Weights of a small transformer language model.
Architecture: RMSNorm before each block, rotary positions, no biases in attention or MLP, untied embeddings, normalized queries and keys.
Each number is 128 + 24 x the weight over the matrix's rms, rounded and kept within 0 to 255. Layers, rows and columns count from 0.

# layer 6 MLP up, 1536x512, rms 0.0701, rows 1284-1296, columns 128-255
[[112 144  70 105  89  71 120 112 140 141 129 120 145 160 171 163 117 133 144 142 147 126 173 152 157  90 144 126 110 128 138 143 150  81 136 114 118 131 160  83  76 155 102 148 118  92 103 136 205 141  94 109 161 112 123 147 105 143 154 150 132 137 152 133 135 120 111 144 119 106 128 129 153 144 147 161 101 112 104 172 180 101 140 118 133 164 129 117 141 137  98  99 129 161 163 131 128 141 128 123  69 160 150 131 107 127  99 138 123 145 111 110 127 180 116 102 155 156  99 125 111 121 156 100 138 112  90 153]
 [110 171 131 126 161 171 153 104 133 136 171 141 143 102 108 115 162 147 124  99 114 117 140 128 132 133 159 115 143 115 101 121 157 140 107 115 131 121 115 166 165 134 130  93 114  97 121 150 133 163 139 115 126 104 125 108 143 135 137 140  97 141 148 123 121 123 134 140 152 142 117  90 116 134 128 158 133 139  85 122 144 149  58 131 155 159 135 123 111 132 157 145 130 136 130 105 127 146 138  97 131 143 124 162 137 127 119 145 108 136 142 106 128 121 120 124 143 127 154 112 123 124 154 138 125 115  87 125]
 [133 131  97 103 148  55 141 130 118 184 110 125 105 105 158 133 134 128 164 126 134 148 163 140 121 135 100 110 147 127 106 162 131  75 134 131  91 178 151 170 153 122 110 151 118 117 117 104 131 109 119 116 138 130 118 159 107 145 112 148 119 130 105 117 165 137 144 179 127 135 129 129 132 130 125 132 141  99 130 149 147 103 137 153 102 188 155 182 146 151 113  86 137 147  94 110 130 111 173  78 106  85 156 121 101 137 124  97 136 128 113 132 131 116 152 124 137 124 134 132 162  82 130  86 160 141 136 141]
 [126  76  93 128  81 132 105 144 130 122  90 135 142 128 131 155  81 158 146 124 106 126 110 153 138 140 131  99 127  91 160 143 156 156 139 145 105 141  95 101 112 151  88 141 164 125 134 107  96  96 141 106 122 125 158 144 135 135 158 126  75 128 129 105 117 163 147 109 162 107 122 122 127 102 137 128  94 145 151  76 140 110 114 132  87  98 115 134 156  96 138  71  78 109  88 125 150 105  90 128 117 116  56 153 128 157 161 127 135 184 163 112  98 127 175 152 196 169  96 134 169 105 130 100 150 163 127 165]
 [125 125 120 158 149  91 170 147 101 154 115  66 128  72 129 153 159 152 154 135 112  75 125  94  92 139  90 103 150 147 133 157 164  89  98 181 149 101 157 114 135 127 141 185 137 148 171 147 158  83 125 128 114 126 114 132 157 160 126 120 127  86 108 111 118 174 153 141 114  91 112  88  97 143 119 108 140 114 115 139  95 129 156 150 147 122 122 146 156  96 106 107 105 105 104 153  56 101 102 117 110 134 159 137  96 184 156 128 148 159 122 126  97 159 135 125 129 137 125 147 146 124 121 141  96 153 112 124]
 [141 179 118  87 136 102 136  87 102 166  80 122 184 122 171 153 124 143 116  96 130 126 116 132 126 134 148 123 158 174 107 109 160 163 144 143 112 138 106 133 165 127 105 138 131 109 125 144 198 129 133 104 135 138 118 101 132 116 129 110 156 150 109 142 105 155 130  99 141  87 139 143 139 118 137 145 147 111 112 114 120 137 114  89 105 119 127 145 120 123 119 112  87 140 114 133 133 129 154 139 168 169 109 130 149 139 153 157 143 149 112 124 173  95  82 126 117 168 129 115 100 114  95 108 138 123 136 175]
 [ 78 136 149  74 100 122 134 141 114 129 131 151 105 143 139 141 167 129 117 142 153 146  92 127 116 168 131 171 120  51 149 110 116 118 143 116 108 159 156 129 151  98 148 103 117 120  94  81 127 133 104 145 117 149  73  70  90 123 133 116  92 132 138 140 108 107 101 117  99 112 133 106 158  79 128 159 143 140 118  76 151 114 126 103 119 129 125 190 218 137 190  91 141 116  76 155 152 100 126 108 152  95 120 105 139 151 116 143 173 108  93  95 108  87 116 113 136 110  99 113 138 183 119 159 114 144 139 132]
 [130 187 143 118 132  99 147 124 113  66 130 151 132 113 117 150  95 101 122 132  99 114 132 107 115 114 106 120 109 118 102 148 138  82 121  86 121 116 145 127  68  94 136 136 165 130 114 125 187 131 141 138 134 140 144 107 154  74 129 117 102 119 121 100 132 114 152 117 124 141 133 130 111 164 142 119 154 219  80 137 107 169 119 161 118 157 135 157 154  94 141 126 143  80  98 108 145 120 136 153 130 123 108 109 109 135 138 102 137  60 104 125 125 145 118 165 120 129 141 133  94 167 150 123 133 156 123 106]
 [ 79 122 127 139 184 109 153 109 100  70 117 129 115  97 134  80 135 173 101 105 147 144 116 116 132 126 117 141 113 136 170 103 130 157 119 130 135 151 105 110  60 139 113 131 115 137 142 172 154 169 147 128 170 154 145  99 128 128 164 101 146 140 128 164 129 139 141 146  97  67 149 143 127 165 143 108 136 133 171 139 162 160 140  97 118 151 160 134 113 139 129 116 138 143 139 124 149 156 115 104 128 128 140 134 121 112 116 153 143 128 135 117 136 126 172  88 141 110 129  84 118 112 138 116 131 173 119 143]
 [161 134 175 102 153 132 151 146 101 117 158 107 132 129  84 128 120 105 176 137 121 124 128 121 157 155 108 102 119 189  70 111 134  95 129 139 117 119 161 126 105 141 138 139 120  90 120 140 114  96 116 131 114 134 119 112 132  97 118 158 113 136 149 142 136 135 106 165 151 142 138 119 152 165 146 113 131 110 119 157 137 155 132 115 149 141 123 145 152 116 101 129 116 128 138 159 127 114 174 133 145  67 158 114 117 120 107 118 121 149 121 122 111 157 122 106 141 130 145 142 125  71  89 101 141 124 120 144]
 [ 96  86  82  94 130 152 161 123 118 122 141 109 127 144  92 123 170 101 100 113 110 144 163 144 158  84 123 126 134 161 100 148 144  80 126 153 112  94 145  95 152 150 123 168  70 142 173 143 129 135 125 116  96 121 120  86 131 132 145  95 108  81 100 108 118 163 176 156 124 145  87 123 123 125 121 121 112 136 179 100 124 141 107 107 149 133 120 118 121 125 154 145  98 136 113 101 162 135 113  73 142 112 107 122 116 130 151 120 142 115 129  79 156  98 158 146 149 104 168 125 138 158 159 141 116 123 119 123]
 [142  87 180 132 129 111 130 118 175 125 141 122 182 134 108 173  96 129 106 101 140 146 149 133 110 106 152 129 163  90 119 174 152 183 139  97  95 136 137 145 150 111 130 128 131 142 160 143 148 139 153 133 137 133 103 158 140 131 132 126 146 129 138 135 154 136 130 137  92  66  79 113 121 140 110 101  97 166 114 160 167 116 162 119 133 168 149 136 119 146 141 117 131 131 127 159  98 121 118 147 141 109 161 164 128 144 150 103  99 114 137 100 175 125 160 155 143 151 114  65 115 155 117 132 114 107  92 161]
 [139 155  80 127 110 115 131 108 121 100 147 160  99 168 166 152 131 114 157  85 146 115 140 176 113 151 161 108 118  80  89 123 141  94 146 156 119 133  94 138 126  76 115 128  89 129 132 112 120 108 152 131 142 101 137 151 142 142 101 123 165 117 153  80 190 153 117 133 172 102 109 166 115 102  88 135 123 135 134 135 128  98 125 142 119 134 156 137 133  73 125 159 123 155 147 161  82 140 115 130 108  91 150 163 111 121 109 122 144 158 114 117 140 153 109 127 138 148 146  93 142 138 114 125 137 159 127 104]]
# layer 6 MLP down (transposed), 1536x512, rms 0.0417, rows 1284-1295, columns 128-255
[[119  99 166 156 182 110 157 115 107 120 103  88 155  82 122  77 180  88 163 109 166 172 116 123 128 152 165 128 123 104 192 146 171 122  86 159 132 120 125 104 124 112 107 121  91 145 118 166 113 127 104 167 107 129 133 130 113  83 159  88 122 167 164 164 114 114 177 157 106 105 122 121 109  76 154 152 181  94 137 154 134 131 148 134 129 110 139 116 147 146 179 114 109 111 120 155 145  76 135 161 135 102 132 118 122  93 108 178 154 123 135  99 164 114 134 142 123  88 134 131 104 114 135 134 145 126 187 128]
 [120 105 138 142 138 165 133 116 104 110  90 147  80 183 153 140 175 124 116 102 131 112 155 100 156 136 127 127 120 154 135 112 136 106 143  87 139 151  95 139 126 113 109 136 132 142 141 117 137 149 136 142 127 140 132 140 140 110 145 117 149 107 106 115 138 133 110 116 108 120 131 149 129 130 137 106 113  94 140 131  93 155 116 144 153 124 209 164 129 121 117 121 191 134 133 133  92 123 131 133 108 148 137 154 108 122 115  95 142 112 123 127  97 113 119 122 140 127 128 114 102 138 149  83  94 149 120 170]
 [147 137 143  67 109 130 155 162 163 157 144 156 141 130 101 158  93 129 138 153 182 127 169 100 140  94 174 128 108 149 100  49 152 104  77 144 136 139 142 131  96 132 110 136 122 131 172  96 157 146 120 111 174  99 185 149  86 156 119 105 119 111 114 130  93 104 135 127  98 119 128  97 117 128 127 137 138 109 174 137 127 157 114 107  88 167 164 111 117 167 133 159 105 112 124  86 131 109 115  79 130 149 117 148 175 121 121 120 119 163 133 103 130 145 125 105 137 110 104 171 153 167  82 114 155 145 119 137]
 [154  92 137 144 113 107 145 105  88 187 139 157 126 151 103 152 117 140 183 101 137 141 109 119 142 153 126 127 140 175 152 138 109 179  98 159  54 106 112 129 137 125 100  94 137 120  76 149 100 184 164 151 108 148 133 142  98  99  42  93 120 122  88 135 126 128  94  72 103 120 158 149  97 119 157 132 176 151 130 169 155  63  88 116  80 125 126 128 121 113 152 132 119 133 108  94 111 125 141 132  99 110 179 153 129 115 173 139 103 173 130 152  91 140  64 149 100 214 139 120 161 148 118 119 123 108 157 135]
 [ 87 124  85 102 126 161 131 123 126 129 149 113 148 190 149 122  93 116  94  96 187 128 140 131  94 142 100 104 162  97 121 113 156 120 138 170 147 136 107  89 172 118 111 115 143 114 103 151  95 122 109 131 102 133 155 154 111  66 118 156 120 104  97 159 101 112 151 134 145 121 174 109  63  93 116 113 119 134 169  81 136 112 157 132 169  82 166 150 130 138 107 136 128 100 139  94  84 152 107 127 153 143 138 160 113 106 113 121 113 164  93 138 144 113 158 120 108 154 109 146 114 168 142 169 155 104 128 113]
 [ 90 135 168  99 156 101 125 124 148 149 137 137 115 151 148 135 123 139 122 139 106 147 139 145  98  99 102 148 154 112 121 145 109  94 126  95  94 162 112 146 138 132 102 128  81 121 129 103 146 119 153 122 131  94  96 162 165 130 129 139 160 117 113 111 107 110 128 140 107 137 116 108 119 130 189 143 126 146 131 136  97 173 135 110 130  79  81 119 144 122  99 113 127 158 148 109 127  96 134  77 131 141 121 117 119 145 144 110 101 107 115 135 108 106 111 109 146 126 152 147 165 171 111 104 147  95 116 133]
 [ 42 154 145 146 116 132  76 109  81 128 109 121 100 172  51  95 106 167 144 117 123 208 158 125 125 163 119  95 135 122 122 139 147 170 103 128 133 188 101 139  99 118 121 109 163 140 132 149 124 104  96 127 127  91 140  71  64 128 118 141  92 150 170 160  71 114 117 120 170  97 160 138 115 110  75 152 103 107 119 134 144  97 118 114  84 148 110 113  50 138 122 126 102 130 105 153 141 113  77 121 143  96 101  70 141 120 148 178  79 156 174 154  80 146 149 136 109 120 106 128 134 127 118 120  87  99 148 157]
 [141 164  77 148 116  89 151  81 102 108 143 130 146 140  82  91 122 141 152  93 130 172 109 125 160  99 114 132 138 161 113 142 130 120 100 158 123 111 131 127 105 100  93 129 115 133 138 149 147 130 173 120 179 160 171  63 142 100 138 101 100 132 132 128 142 125 145 148  70 150 142 133  78 121 127 156 103  69  78 185 141 131 163 144 151 126  86 136 149 111 142  96  98 133 148 156 140 103 199 187  89 122 122  89  84 112 181 147 144 104 114 140 146 130 129 102  89 161 140 103 136 135 114  64 137 160 119 103]
 [ 94 148 152 130 121 118 135 180 121 139 129 129 129 111 134 130 126 110 151 107 130  93 133  79 149 139 145 150 146 136 132  87 121 125 137 106 187  90  76 145 115 139 118  83 102 141 107 136  99 123 110 123 127 147 115 112 160 160 139 145 148 141 112 127 129 143 137 120  79 147 118 101 142 134 119 134 149 102 173 123 148 109 141 131 112  75 101  93 161 143 131 132 147 135 115 151 120 158 147 106  98 121 136 143  84 160 126 124 141 106 119 121 130 136 104 131 123 109 115 147 127 127 126 153 129 112  91 134]
 [124  81 164 152 132 154 122 109 111 116 154 138 129 143 115 128 123 144 166 118 124 177 127 156 142 166 102 121 121 132 128 127 107 137 154 127 117 145 162  94 149  80  87 137 161  84 134 107 120 115 130 107 155 136 145 133 125 120 141 128  96 182 119  96  83 138 163 148 161 128 144 125  92 146 160 165 118 112 153 124 136 157 142 138 122  97 128 111 142 130 155 105 169 102 121 152 136 110 163 127 130 119 127 128 117 123 138 106  80 100 150 121 132 121 101 141 140 106 117 110  98  95 114 106 126 139 126 103]
 [146 160 119 147 139  93 123 119 136 150 141 127 126 121 144 145 143 132 132 132 108 131 114 137  99 114 140 130 120 126 155 119 134 108 134  96 107 112 125 110 121 158 127 100 148 147 141  99 162 122 139 131 120 124 152 116 145 143 129 138 110 132 136 149 141 132 108 164 138 128 110 158 158  97 114 130  85 123 114 171 144 129 114 153 170 119 106 165 127 161 130 123 134 118 123 138 116 100 111 131 113 136 140 132 112 115 119 136 138 106 143 128 109 131 166 108 120 120 151 107 133 136 164 139 123 127 155 123]
 [133  86 129 119 114 130 155 149 144 122 122 147 163 142 168 157 154 144 137 119 118 189 121 105 153  89  74 119 138 108 109 118 167 115  84 185 143 138  78 127  85 128 146 176  70  88 127 119 109 115 130 109 156 160 113 123 127 141 130 134 179 158  78 136 156 106  96 125 148  94 148  88 155 130 131 135 109 105 131 157 121 148 104 154 159 105 160 138 167 125 167 136 114 118  83 106 134 177 158 132 152 121 137 114  90  96 167  92 123 151 135 111 177 127 107  99 139 146 137 153 144 153 100 147 127 165 121 161]]